From a checkpoint of a small transformer trained on Wikipedia.
Size: 10 layers, width 128, 2 heads of 64, MLP 512 ReLU, vocabulary 657, 2.17M parameters.
Architecture: RMSNorm before each block, rotary positions, untied embeddings.
Training: a variant of Muon for these matrices, 117M tokens.
Each number is 128 + 24 x the weight over the matrix's rms, rounded and kept within 0 to 255. Layers, rows and columns count from 0.

# layer 4 MLP down (transposed), 512x128, rms 0.112, rows 45-71, columns 0-127
[[161  86 104 110 118 145 114 107 150 182 130 126 141 164 154 139  86 135 115 129 138 127 127 114 134 157 139 119 134 137  92 124 104 120 163 139 148 125 133 121 148 115  62 153 100 157  83 108 154 130 142 158  94  77 145 122 103 128 103  56 158 137 161 156 146 113 106 131 140 113 105 150 158  92  88 126 159 131 152 124 178  95 125 161 106 112 154 140 101 125 147 127 160 122 136 123 139 129 105 135 136 121 102  89 163 175 108 159 134 102 118 129 181 133 123 145 145 131 127 120 142 137 122 141 172 131 152 146]
 [174 128 106 152 135 154 118  96 110  96 158 118  76  77 150 119 116 101 174 165  68 115 150 182 114 107 127 111 140  98  99 158 128 140 148 112  81 114 132  93  73  82 126 146 192 135 151  80 161 164 117 107 143 144 123 126 100  92 123 119 136 148 115 158  99 160 140 170 113 111 145 109 113 135 142  69 118 141 139 125 106 116 130 114 152 141  98 115 126 154 133 154  85 118 168 148 114  69  74 114 107 133 127 103 141 125 151 167 158 103 136 182 105 145 149 128 140 113 111  76 127 118 146 105 125 133 120 117]
 [119 114  99 136 113 118 127 159 152 150 128  99 111 145 134 107 109 124 100 127 113 139 145 116  93 172 139 131 115 134 142 130 124  84  95 108 136  89  66 149 143 148 108 147 124 118 148 117 145 142 109  86  83 122 122 136 138 136  95 111 128 131 128 148 149 142 158 136 136 150 112 107 100 150 128 125 119 144 113  91 122 122 113 133 108 119 113 140 115 145  93 107 106 140 150 113 174 129 107 132 156 105  98 165 143 163 156 133 150 111 193 126 110 117  98 130 143 116 130 149 131 128 119 117 171 138 145  49]
 [ 81 172 110 153 113 148 153 162 101 152 107  99 142 115 139 110 118  91 114 123 136 140 136 103 125 109 131 139 158 128 155 130 171 135 138 130 109 139  74 133 125 146 131 145 151  95 127 178 124 106 112 125 128 104 110 138 161 167 162 132 157 168 142 139 142 123 146 117 119 127  98 114 136 104 132 116 113 103 135 121 104 115 128 130 147 186  75  57 121 134 118 118  98 131 154 105 133 122 163 112  89 160  94 144 137 129 121  90 177 128 125 109 129 146 144 125 100 112 153 157 126 144 143 165 162 125 134  90]
 [123 147  94 112 151 130 109 129 129 107 125  70 117 101  84 139 101 136 125  77 148  69 169 129 157 118 105 110 125  90  74 128 119 136 144 123 126 152 164 145 130 144 111 104 153 140 130 128 169  74 108  89 102  76 110 169 148 155 111 139 116 138 129 180  96 112 168 157  90 160 134 160 113 140 140 168 116 142 119 145 113 145 113 169 114 134 163 131  92 124 132 114  61 102 125 104  90 158 152  99 170 144 109 114 130  68 191 152 127  90 142 151 122 123 159  74 104 102 125  91 141 104 142 150 112 124 107 163]
 [139 151 126 134 112 159 133 132 154 105 126 153 128 117 120  93 107 120 141  99 119 114 153 137 115  89 110 153 171 119 106 158 146 146 175 144  99 116 131 136 149 163 141 160 137  89 130 157 147 142 128  96 110 122 152 131 137 198 179 134 140 138 118 141 124 115 126 154 115 125 169 105 123 181 135 147 115 124  99 151 169 161 109 147 145 111 120 102 119 132 125 129  95 150 119  96 141 123 135 143 129 123 105 170 124 121 130  63  96  70 143 132 122 114 155  89 139 147  89  98 115  92  78 156 105 138 105 143]
 [132 149  97 150 107 133 181 121  84 118 151 132  83 104 111 123 101 126  83 136  94 154 115 107 135 155 132 116 119 118  99 107 133 168 156 153  99 114 107  89 125 129 140 133 114  79 109 116  78 116 137 166 144 123 108 107 105 116 161 108 119 151  99 108 158 124 138 129 131 148 160  96  89 111 172 154 139 118 136 139 117 132 145 163  93 117 107 150 132 179 134 113 112 132  90 126 155 142 115 143 136 176 131 163 152 135 111 128 131 105 111 137  94 150 145 118 153 122 144 137 118 106  94 131 103 173 129 134]
 [136 124 138  99 153 166 144 101 125 140 175 122 142 131 115 122  98 136 150 106 130 142 125 148 123 138 145  90 102 144 101 155 143 123 149 134 133 162 111  85 129 153 118 132 115  90 137 164 158 141  87 130 125 129 131 145  76 118 138 150 175 118 125 131 141 129 151 148  80 136 112 136 105  89 105 133 133  99 100 122 126 118 119 128 132 181 105 126 116 106 163 158 106 101 145  91  84 132 122  90 175  99 107 112 156 124 112 170  90 151 119 139 176 147 153 143 134 155 135 145 125 128 121 125 127 163 129 143]
 [107 139 140 148 144  68 138 104 118 141 104  88  92 114 191 141 129 146 168 142 116 130 111 110 154 102 134 124  77 151 116 133 137 118  77  81 151 148 135 174 174 122 151 138 121 102 155 121 144 164 100 126 108 118 145 148 121 161 125 122 113 157 128 121 171 141 139 112 129 141 140 115 121  91 134 113  43  72 137 126 167 141 132 108  84 133 144 128 144 114 140 120 113  94 149  91 126 107 128 151 138 155 129  69  80 133  98 165 106 114 169 143 134  98 118  90 171 183 183 129 135 149 123 116 158 149 186  97]
 [105 153 119 109 105 178 122 121 141 125 138 123 144 109 151 139 153 115 131 125 133 143 107 110 124 113 116  96 148 112 143 143 109 121 110 141 157 102 109 132 113 154 130 128 146 102 131 104 139 134 143 119 124 108 148 168 185 134 129  73 113 129 112 118  68 139 114 143 159 118 123 142 114 152 171 103 133 160 119 130 149  99 127 146 146 123 139  90 123 157 127 136 141 110 102 108 141 115 162 128 148 145 180 119 152 128 130  66 173 144 123 126  91 131 146 114 113 168 117 104 126 122 115 132 125 122 135 147]
 [140  79 141 153 119 118 105 131 126  87 145 158 117 164 118 128 110 133 135 103 121  92 156 143 121 133 137 103 137 135 126 167 129 122 117 106 143 126  99  99 126 122 149 165 131 133 156 156 125 110 153 110 133 132 131 158 163  72 168 140 141 139 103 135 144 151 135 162 147 134 133 130 122 142 176 116  80 116 106 143 137  99 158 137 129 152 119 126 149  76 133 124 113 171 132 114  81 170 163 132 145 142  90 150 125 149 178 155 124 154 137 130 129 137 144 111 137 147 124 125  83 138  79  91 101 108 153 124]
 [206 114 147 166 151 169 121 110 101 138 132 103 160 146 127 110 113 122 141 112 129 100 148 121 142  96 126  89 160 127 168 151 105 164 174 153 113 136 142 102 155 144 153 152 103 120 135 102 138 109 144 130 181 138 109 166 123 142 104 133 129 107 100 159 102 110 155 132 172  66 129 134 158 108 149  93 149 170 122 133  94 146 151 141 140 129  99  99 133 119 101 120 122 128 134  90 138  88 152 163  98 132 126 133 124 153  98 130 145  97  88 153 130 171 142 127 131 106 166 124 172 150 115 133 103 153 128 121]
 [143 151 103  95 126 138  93 100 108 170  86 130 108  99 128 136 145  98 150 134  82  83 107 140 133 110 137 105 144 119 122 154 121  86 121 128 118 161 104 152 119 169 143 131 134 101 126 140 104 140 148 127 104 117 147 130 142 179 130 128 145 168 168 152 126 106 130 164 146 133 166 117 143 101 132 169 116 138 120 141 162 137  93 144 106 117  76  85 121 143 190 118 118 123 146 141 116 157  99 115 101 153 122 108 163 171 102 105  86 116  88 150 152 111 139 130 133 133 102  77 177 107 116  91 103 119 128 101]
 [155  59 109 109 104 107 165 170 143 155  97 113 142 141 111 153 118 129 133 143  78 130 144 123 142 106 132 149 139 106 110 124 144 153 133 127 149 104 129 129 129  74 143 150 151 151 127 142  72 119 113 140 124 166 121 136 131 145 164 159 119 147 172 128 145 161 160 147 125 163 145 143 123 119 141  81  95 151 128 125 135  93 152 127 100 104 166 131 109 107 150 138  97 138 143 164  86 122 152 146 123 132 100 100 124 104  89 121  90  83 126 127 168 155 123 121 115 141 104 172  86 129 160 129 123 114 102 155]
 [167 126 135 116 126 126 114 133 123  96 138 100  66 101 113 135 109 107 151 103 144 119 123 108 144 126  97 126 127  79 177 130 122  94 138 132 160  88 149 141 105 151 120 145  92 138 165 136  96 140 125 143 117  80 137 156  98 131  74 135 129 114 181 146  89 138 142 118 137 154 120 123 152 116 132 135  98 153 125 108  98 135 147 124 147 137 172  89 142 130 137 163 150 126 145  85 120 103 136 123 130 153 120 104 154 197  95 124 131 145 141  89 108 120 143 132 104 110 161 113 121 154 151 129 130 125 144 130]
 [106 114 120 112 169 135 102 148 147 128 101 143 144 128 149 168 126 139 104 171  86 150 121 141 131  92 148 137 126 132  92 118 120  77  89  82 146 124 136 128  99 162 152 143 166 107 150  97 125 106  89  97 117 103  87 133  99 102 147 146 133 149 168 115 121 155 151 123 101 160 112 116 184 183 129 157  52 126 151 116 126 122 119 129 153 127 127 104 107 104 159 139 103 148 116 155 151 133 125 117 113 151 118 107 100 106 163 155 130 137 143 150 100 206 122 122 137  99 136 121 113  83 151 186 130 117 108 109]
 [124 149 101 129 130 115 106 162 124 100 132 110 135 156 116 134 124 101 103 153 143 126 112 134  99 149 148 154 109 155  82 146 139 131 145 175 160 117 119 101 153 161 118 138 136 124 109 148 142 151 140 141  92  96 140 128 112 149 125 135 159 153 165 133 112 134 133 122 156 183 119 115 128 120 130 142 122 116 145 133 139 154  91 163 108 140 146 127 143 123 108 127 146  90 128 152 136 112  78 111 155 162 142 132 122  98 120 145 129 152 110 138 107 142 129 115 130 132 175 136 125 120 131 129 154 137  93 101]
 [135  89  70 123 105 102 129 126 162 119 137 141 151  79 133 146 106 116 104  95 125 133 150 158 121 113 148 199 137 148  96 134 116 100 131 107 142 123 139 157 117 141 166 158 133 139 127 109 137  85  96 156 135 160 142 109 124 139 156 134 119 132 155 207 116  99 113 143 157 158 122 140 152 166 179 142 139 165 101 120 105 184 119 109 106 162 118 119 107 121 151 146  86 122 141 104 154 135 135 120 169 152 101  99 105 142 136  84 137 157 135 168 127 134 108 113 113 139  78 134 156 159 124 130 161 129 126 126]
 [ 91 138 113 138 142 158 130 100 132 159 123 112  95 134  93 153 137 127 133 146 118 135  82 131 164 103 122  95 147 169 109 130 113 104  99 137 134 107 159 116 137  99 142 156 132 122 159 133 126 133 137 137 121 115 122  99 128 145 102 103 127 179 102 135 103 132 144 155 129 118 132  86 137 147 151 110 140  94 147 144 103 132 137 113  97 110 122 127  84 174 119 119 124 113 125  90 124  92 126 116 145 143 103 135 117 142 134 124 153 110 102 137 121 149 148 116 124 126 126 121 106  95 136 148 130 106 119 128]
 [ 91 114 148 103 106 140 133 128 162 140 144 150 116 150 155 141 126  70 121 105 100 138  99 151  59 177 145 142 119 106 160 146  83 113 124 130 165  87 121 155 119 147  96 152 153 116  93 144 159 118 137  81 149 142 132 125 135 119 176 140 121 156  98 173 108 138 152 138 189 183 140 115 114 129 152  88 153 105 162 121  93 139 114  99 160 138 133 125 111 130 125 137 154 177 131 106 144 163 153 140 109 103  76 198  90  97  97 125 182 137 109 117 105 103 137 124 132  63  99 139  81 104 128 152 131 140 114 119]
 [119 141 112 144 139 129  96 148 147 152 127 122 103 126 167 118 193 128 115 132 126 108 143 180 113 100 113 149  84 116 137  99  44 158 138 100 124 117 139 147 140 118 127 144 119 136 130 150 175 129 138 130 141 131 139 149 121 106 146 147 129 128 106 152 139  95 139 164 144  91 149 123 182 142 125 131 106 103 152 118 118 129 125 164 156 102 168 140 129 153 176 110  64 145 157 126  85 135 155 142 143 103 137 153 146 126 107 159 135 144 153 134 122 122 141 164 109 123 126 146 122 154 136 151 133 133 113 128]
 [151 136 142 137 151 109 129  96 160 111 126 122 116 133 136 115 129 133 113 105 104 120 109 144 106 130 113 111 179 107  98 150 111 119 137 109 123 116 144 125 138 120  98 150 116  90 155 144 141 101 103 139 152  84 114 157  71 133 143 124 128 148 153 112 115 173 128 142 144 121 132 110 143 134 101 120 105  85  68  99 125 149  87 112 145 142 149  50 152 113 153 143 100 142 174 123 103 111 116  86 148 156 121 126  88 171 103 124 124 174 149 133 116 101 121 114 128 140  90 135  88 108  84  81 122 105 163 135]
 [108 127 141 142 151 128 119 137 135 135 100  54 132 138 110 129 150 109 153 149 177 114 120 154 118 137 151 136 151  74 107 120 121 132 164 121 174 125 154 137 148 120  96 176 114 149 108 107 130 164 119 112 103 132 155 153 105 182  84 170 111 161 144 155  64 141 142 148 120 163 154 129 132 142 149 136 145 140 138 107 145 158 138  92 143 124 119 142 132 107 114 160 124 113 122  89 144 102 127  98  99 133 115 125 146 131 140 126 104  85 111 152 150 133 181  92  99 181 175 103 118 120 140 143  81 172  94 112]
 [110 117 176 138 124 129 108 148 162 112  99 120 132 127 173 101  95 158 101 134 131 122  95 129  89 159 171 144 126 126 122 121 122 120 140 127 107 139 144 113 118 143 121  84 149 122 145 138 119 111 113 121 116 145 113 130 106 108 159 148 128 125  85 157 139 128 122 144 120 157 146 123 126 159 143 150 156  92 105 144 110 152 112 174 105 162 119  99 126 138 149 159 133 128 132 112 132 122 115 120 128 118 152 148 111 131 119 105 127 147 124 133 112 157 100 139 115 157  97 116 138 102 177 149 133 103 143  92]
 [142 115 131 134 153  97 147 129 171 129 153 129 127 138 118 127  90 167 156 127 153 141 166 145 105 103 160 121 111 113 158 100 135 144 141 121 162 155 179 150 102 150  85 104 154 104 135 153 117 110 132 131  75  64 123 113 121 134 162 137 126 122 146 116 117 113 108 193 127 129 140 105 126 148 138 100 139 162 101 147 141 111 139 144 115 152 124 125 122 144 111 124  52 111 131 133  88 113 115  88  68 158 123 122 117 126 126 116 136 141 125 142 102 137 113 105 152 176 129 139 147 130 101 132  97 145 105 120]
 [153 155 177 135  89 139 150 110 111 124 143 121 157  82 133 121  60 141 148 129  85 121 122 140  98 132 134 135  71 120 103 149 140 121  91 125 141 124  99 118 123 148  83 119 162 119  83 141 135 133 128 123 160  99 101 146 163 101 115 108 121 148 117 124  94  87 124  68 136 156 179  94 136 123 130 155 200 144 122 170 108 119 153 125 130 155 114  72 172 108 153 123 104 157 137 105 153 130 126 128 119 164 145  75 196 130 136 123 173  78 112 134 140 112 119 142 119 128 158 123 147 114 138  80 149 126 176 107]
 [ 99 154 136 133  78 121 116 199 126 138 111 100  99 117  90 153 137 151 115 186  96 131 143 120 147 103 137 147 170 136  94 117  78 142 140 131 127 147  92 105 132 113 118  98 132 147 155 132 147 139 134 113 116 123 159 146 143 187 147 156 119 135  93 136 114 129 106 190 147  81 119 151 110 137 149 149  67 121  95 121 118 138 111 134 147 139 151  75 101 104  97 116  87 132 158 109  85  90 124 163 137 111 136 112 116 117 122 138 109 100 108 161 153 136 103 112  81  93 107 108 156  84  97 112 110 147 142 117]]
# layer 4 MLP up, 512x128, rms 0.217, rows 46-72, columns 0-127
[[115 101 169 103 112 129 120 154 129 147 144 132 155 157 149 107 126 135 136 116 155 103 109 144 146 161 140 146 161 134 125 134 161 105 136 157 125 155 128 147 108 164  99 104  94 131 126 161 104 117 120 139 107 166 125 130 146 130  68 129 129 126 154 118 134 143 149 108 181 145 141 129 110 112 111 173 168 141 140  89 138 119 121 144 168 107 142 163 124 100  90 129 150 124 118  99 108 142 130 176 153 127 118 165 121  99 114 130  96 129 129 100 131 145 105 139  82 163 150 108 123 105 143 149 140 136 134 122]
 [125 164 165 132 129 146 159 148 101  97 129 127 215 130 130 153 117 166 182  97 129 130 116 133 111  87 106 156  98 103 137 185 105 100 116 136 125 120 115 118 141 139 112 142 102 110 109 144 123 138 156 133 130 142 136 106 130 121 146  83 121  78 125 119 122 171 134 139 191 142 126 115 135 147 149 125 114 183 111 127 106 131 140 120 115 113 121 153 143 120 130 118 121 130 111 135 162 117 122 142  93 139 141 166 137  89 102 102  84  83 120 146 159 144 129 127 105 129 127  99 145 124 115 122  82  97 112 150]
 [162 104 134 148 106 125 133 103 152 136 136  98 145 113 179 141 132  95 140 142  99 143 147 127 153 152 102 206 116 130 107 146 137 126 159 130 135 118 113 100 109 139 142 154 122 196 116 140 135 111 137 123 110 155 114 131 156 114 115 148 146 131 125 120  75  81 157  70 119 135 148 113 137 157  81 142  96 107 135 130 174 103 153 157 152 110 164 165  90 147 141 125 151 155 127 185 130 121  86 116 154 123 139 108 116 109 112 162 146 114 133 141 136 152  82 129 101 147 120 147 125 118 133 123 119 118 142 103]
 [137  90 152 120 126 110  96 145 157 132 115 113 146 122 152 111 102 138 147 156  82 128 138  99 138 105 140 140 101 144 124 124 133 135 117 113 162 131 108 126 114 107 164 160 144 109 103 165 116 149 155 163 125 164 152 133 121 118 146 142  81 110 120 124 143  99 119 103 137  79 129 133 137  69  86 125 139 118 113  83 142  74 138 147 107 142 106 134  95 103  90 154 128  96 115 147 118 129 122 145 124 153 148 116 128 136 122 121 116 158 104 143 106 105  72 156 136 176 117 131 155 116 149 109 117 146 109 138]
 [138 150 149 114 146 107 106 104 107 124 129 114 115 152 131 175 144 163 126 160 147 136 132 146  70 129 139 132 118 133 136 150 109 123  74 161 139 140 104 130 132 112 142 127 124 138 146 162 144 148  94 164 116 151 104  79  93 113 154  88 130 137 163  62 115 121 111 122  98 151  84 124  98 114  99 158 126 163 146 120  98  77 129 140 115 138 156 123 128 135 101  71 125 139 112 128 194 135 154 120 124 115 136 100 136 130 126 117 133 116  95  91 148 169 167 164  93 166  99 138 182 132 118  83  86 116 132 125]
 [113 141 110 101 149 124 132 105  97 127 105 145 122 160 116 143 124 131 134 141 138 108 121 185 126 127 170 139 103 131 117 110 143 139 117 130  92 116 120 118  91 119 133 115  78 129 146 102 129 108 160 149 106  94 142 124 162 138 103 124 141 113 164 135  65 142 142 111 144 129 123 130 107 174  65 109 145 110  97 106 134 140 117 115 142 153 163 146 138 165 162 141 143 141 105 115 118 162  91 115 121  88 132 125 118 160 113 103 156 135 134 111 138 119 114 168 120  67  91 173 117 165 144 124 133 122 124 131]
 [123 128 160 153  99 102 115 102 114  91 126 154 128  96 153 134  99 146 122 140 138  90 106 146 153 137 149 132  76  94 148 133 167 154 107 102 110 131 150 130 122 124 127 153 170 111 137 152 117 137 115 109 161 114 141 147  92 144 114 115 138 133 112 140 143 138 118 126 107 187 113 129 103 177 130 125  88 168 150  95 116 113 166 142 115 136 137 118 165 126  90 100 129 123 100 105 146 115  99 117  76 125 141 122 121 110  75  96 171 123  99 172  90 104 127 146 148  92 131 149 139 141 131  96 157 144 133 165]
 [161 125 102  90 152 132 114 178 135 114 155  44 133 117 152 115 137  79 115 126 122 129 111  98 148 142 163 143 141 150 128 134  88 151 139 152 153 116 132 115  97 115 124 107 125 136 166 106 130 143 177 136 139 151 121 122 112  76 101 124 131 110 126 139  78  97 142 144  91 123 121 120  88 174 152 114 139 131 100 143 119  89 106 101 114 117 119 141 127 113 113 164 187 114  98 186 121 146 114 149 117 143 111 161 142 114  80  99 165 106 138 137 123 144 137 141 153 171 102 131  76 111 163 154 119 147  97 171]
 [130 131  91 117 167 147 168 129 134 119 110 159 132 124 116 130 166 115 123 150 131  95 168 128 146 128 131 145 125  78  82 112 156 128 155 156 135 143 178 135 106 134 147 109 132 139 126 117 113 121 158 148 107 126 136 129 115 120 120 155 144 139 175 159 119 162 141 139 125 113 136 117 178  91 151 125 188 106 150 121  99 152 104  98 136 120 103 134 146  75 163 113 106 139 135 157 114 116 132  85 152 139 139  94 153  81 105 141 150 140 146 165 152 138 164 100 117  90 115 118 138  89 186 130 144 134 129 129]
 [ 98 130 120 109 130 140 103 113 150 125 141 101  98 104 120 158 155  79 119 148 109 157  96 154 125 111 113 129 130 150 129  97 113  99 157 156 139 202 147 158 151 146 111 123 128 156 118 122 135 133 157 142 110 101 135 115 126  87 134 138 157 136 147 133 112 102 108  89 156 147 125 117 141 158 117 121 134 123 164 134 111 142 125 114 120  91 114 120 117 138 118 163 144  83 128 128 131  85 139  83 128  84 136  94 105 102 132 126 178 110 107 138 101 117 116 118 144 134  93 155 135 120 151 131  81 122 113 147]
 [159 132 124 119 185 135 126  84  77 136 111 103 112 159 127 154 174 133 113 167 138 154 171 117 138  96 167 108 118 106  82 106  86 141 123 115 118 122 167 118 134 158 117 133 115  87 149 106 104 126 127 123 165 118 137 133 165 100 151  84 162 148 120 172 182  98 104 128  83 174 136 149 100 153 114 159  96 152 132 119 121 102 125 110 151 126 111 134 145  96 121 119 114 127 133 133 140 101 133 121 128 170 141 110 131 167 167  94 123 162 188 101 134 146 104 176 132 151 117 167 158 113 132 125 128 123 113  80]
 [125 115 134 198 124 120  98 117 150 115 143 100 145 136  95 101 107 127 130 139 133 173 138  88 102 125 136 145 114 146 143 145 151 110 149 138 109  88 141 130 124 118 100 120 126 111 123 108 165 120  71 115 173 123 111 136  94 145 113 141 102 125  97 143 128 139 125 141  91 136 130 137  89 165 138 113 130 144 146 138 110 131 167 157 141 108 125 152 130 110  92 168 113 145 166 147 148 138 106 133  98 142 140 132  67 124 139 114 154 125 137 132 138 101 162 110 103 150 115 135  97 151 139 129 100 122 118 133]
 [147 162 101 122 135 114  96 144 143  67 162  95 133 129 170 169 129 133 123 162 175 163 116 100 162 159 118 137 126 145 139 109 144  93  91 188 147  85 147 150  93 142  91 121 161 132 117 115 168  84  69 127  89 138 108 186 140 116 103 137 127 148 156 135 120 131 166 114 116 131 124 138  87 118 167 105 118 111 107 155 122 131 131 158 187 100 120 152 156 113 112 105 107 119 131 148 128 135  93 149 111 149 135 146 129  72 125 143 150 111 137 112 146 161 151 140 130  96 160 145 123 140 185 139 191 113 135 161]
 [183 105 133 159 141 145 147 111 107 135 104  94 128  82 148 182 122 129 143 120 124 113 172 144 118  82  98 120  84  99 118 111 116 124 149 126 113 111 110 125 119 156 116 158 116 129 162 119 144  99 166 125 160 143 113 108 161 126 120 110 132  94 108 131 153 161 105 102 162 119 164 155 112 156 134 113 111 115 114 107 207 119 137 143 201 129 126 116 174 183 131 116 165 128 117 175 140 138 121 133 111 122 140 113 143  93 166 117 144  88 156 118 152 135  85 127 143 147 155 116 152 103 109 139 102  84 126 131]
 [145 126 114 161 120 140 141 170 122 133 177 140 149  89 122 111 131 127 137 123 107 148 111 153 141 132 148 146 100 105 134 122 169 112  94 178 121 119 126 141 137 149  82 114 113 120 151 170 127 178 116 147 109 131 135 122 120 158 130  94 132 138 126 103 126 145 113 122 142 143 166 128 137 135 130 179 128 141  94 139 101 116 139 122 108 122  96 112 160 136 111 167  97  76 175 109  73 130 190 109 143 126 117 135 131  82 103 108 166 157 104 146 146  70 109 135 145 122 119  86 145 161 121  89 139 163 128 122]
 [132 108 154 111 104 120 141 137  94 124 139 149 148 119  99 135 139 141 112 148 114  71 129 142  95 135 138  99 136 143 105 112 113 133 156 145  84 136 155 146 142 111 114 142 118 125 112  79 133 117 109 152 173 110 105  87 124  90 124 121 158 170 116 114 122 182 144 158 123 121 150 140 129 160 161 116 145 100 118 114 142 137 163 127 113 119  99 183 111  83 142 111  83 102  97 188 105 127 156 143  90 125 116 133 119 124 188 127 151 113 141 114 126 114 124 146 126 102 111 142 171 156 123 162 129 128 164  89]
 [182 161 173 146 127 102 118 136 100 144 124  97  98 134 111 146 139 105 109 158 167 122 129 131 161  98 137 184 151 150 174  90 129 112 133 158 102  98 102 150 139 107 105 129 109 131 106  92  83 148  96 118 171 143 110 154 131 119 129  88 113 191 131 117 111 139 112 111  82 109 123 129 141 182 140 136 137 124 138 154  74 137 100 164 142 127 134  94 136 121 118 175 146 132 162 140 124 151  90 128  88 183 156 111 121  65 139 108 110 158 137 139 138 111 118 163  60 118 112 141 128 116 136 134 144 125  97 118]
 [121 124 122 188 149 141 129 154 118 127 131 148 115 151 130 101 109  99 131 135 133 133 118 126 124 149 110 166 139  89  93 143 149 131 129 161 102 134 149 161 104 133 162 125 160 106 139 140 126 106 161 153 147 162 167 126 126 111 112 119 127 126 151 126 121 141 132 130 106 103 129 178  75 101 161 142 138 123 110 115 146 148 100 103 154 124 101 136 131 126 138 122 139 116 141 106 122  96 114  94 116 146 142 154 151 154 126 104 123 154 127 130 144 125 154 154 104 113 129 105 137 108 136 155 135 132 138 149]
 [137 125 135 120 133  86 130 142 125 129 160 153 148 110 115 161 125 118 140 137 125 157 119 159 145 204 129 126 173 111 153 116  97 141 134 129 118 141 175 143 148 121 134 137 134 119 118 147 114 136 148 173  84  99 144  94 129  87  93  93 125 143 112 107 128 114 129 158 138 121 103 179 117 156  94 192 142 152 122 101 123 128 158 158  92 118 168 162 132 156  93 140 130 105 120 166 131 154 116 110 169 130 116  94 102 125 132 141 119 131 103 160 165 118 100 153  99 161 160 138 121 106 136 134 113  99 153 152]
 [133 136 156 139 141 111 120 121 176 118 115 125 148 158 146 162 111 116 179 119 132 126 127 126 117 113 148 119 144 117  87 144 132 118 138 138 125  70 134 103 152 132 144 121 130 145 111 133 106 118 107  82 167  98 178 107 125 153 162 103 153 135 115 120 148 123 106  77  93 151 121 134 107 115 152 107 152  71 128 155 142 130 175 128 115 134 102 154 163 143 150 142 124  94  89 134 128 132  90 132 101 129 123 162 143 108 170 103 164 156 142 111 122 137 137 137  88 139 162 115 168 118 106 106  78 143 135 120]
 [120 143 143 117 107 116 119 120 173 159 130 118 108 129 100 117 135 132  99 131 171 133 133  98 123  77 131 125 146 131 146 141  75 132 129 124 116 119 141 169 124 157 129 137 105 120 135 163 110 151 130  97 138  91  89 142 160 126  93 105 117 107 128 118 101  86 102 149 142 146 130 115 125 135 130 125 104 142 161 149  87  98  95  93 110 100 121 128  90 139 132 172 157 111 107 154 132  99 144 131 157 117 133 100 142  75 184  82 129  62  92  91 129  97 114  94 128 114 128 114 124 134 144 141  94 100 140 117]
 [155 113 112 144 152 150 134 112 110 148 152 116 115 106 138 117 142 122 170 123 133 162 106  92 147  86 144 111 112 130 124 126 176  72 153 138  82 135 163 118 135 117  88 190 138 142 177 135 125 141 134 176 102 157 173 102 128 109  75 162 124 167 131  93 118 130  89 162 143 134 113 151  97 162 112  95  98 125 109 116 115 137 156 112 146 118 107 157 140 108 111 140  83 149 152 126 103 100 103 103 101 111 120 163 165 120 134 142 139 157 145 116 117 105 104 194  98 189 111 107 108 159 198 123 148 129 170 123]
 [161 133 111 136  94 134 132 140 109 164 118 126 140 100 108 124 137 114 142 147 125 147 197 148 130  87 106 113 107 134  92 164 118  91 126 146 133  98 119 135 101 117 126 100 116 129 116  80 127 154 142 126 118 142 145  91 159 158 130 113 151 101 153 133 133 156 154 129 134 144 152 122 152  89  82 136 127 175 154 141 173 133 126 119 109 111 118 184 127 140  98 151 150 114 148 149 104 166 131 154 151 134 106 118 108 135 142 148 128 104 106 121 132 103 127 119 107 124 119 145 120 198  54 115 131 160 128 141]
 [112 107 129 152 119 149 122 130 108 121 139 149 113 124 122 131 141 151 128 128 113  94  95 148  98 138  95  95 138 128 130  84 147 157 113  86 144 130 155 173 105  86 149 150 118 178 128 111 139 154 102 157 120 196 134 135 134 131 105 132  86 127 122  90 138 131 145 104 119 154 104 158 111 111 120 136 100 106 185 120 132 137 168 171 147 113 120  64 156 103 142  95 175 130 108 127 163 131 159 125 121 109 129  99 107 142 138 144 167  99 122  90 145 121 109 117 101 118 139 134  93 147 120 154 123 127 142 163]
 [137 102 123 161 172 132  90 133 113 119 103 133 152 147 109 109 157 131 125 116 122 134 159 165 156  72 123 158 129 158 163 135  89 126 184 148 137 123 184 145 127 153 116 110  94 152 148 130 133 128 122 131 108 169 106 150 113 107 152 135 126 137 139 107 145 124 110 123  55 126  78 164 113 119 155  83 155 115 167 120 120 127 133  99 108 124 170 155 131 141  56 152 178 150 120 123 115 117 117  98 117 140 166 184  98 114 137 114 120 172 108 111 176 158 145 117 118 112 155 143 131 135 129 142  67 130 127 107]
 [120  82  95 134 122 161 128 131 124 136 145 167 121 139 152 116 118 159 140 151 120 116 101 155 165 141 138 104 111 154 140 106 138 129  93 112 139 175 128 136 131 117 128  86 137 152 104 149 130  91 146 144 120 177 145 140 104 116 135 121 121 142 104 122 123 131  76 131 128 122 122 129 120 113  99 144 129 159 152 115  92 105  94 111 114 101  98 124 146 132 136 121 108 145 122 157 148 143 150 113 119 179 124 107 139 150  96 123 171 129  90 127 128 121 121 113 104 109  99 154 142 150 133 140 149 106  84 162]
 [107 105 103 104 172 154 133 179 127 151 127 132  89 136 105 133 108 140 120 154 128 129 147 126 123 113 131 152 142 120 118 102 117 140 165 117  92 146 123 168 113 104 126 122 111 158 136 130  99 115 107  92 120 123 149 117 115 110 164 147 140 163 113 151 126 141 121 134 127 122 118 111 130 144 115 116 105 120 129  60 158  95 138 136  87 120  60 148 131 117 137 109 196 109 142 108 127 158 133 122 120  95 115 149 120  90 120 175 135  95 114 132 114 140 131 161  92 111 122 131 166 149 121 149 149 147 134  77]]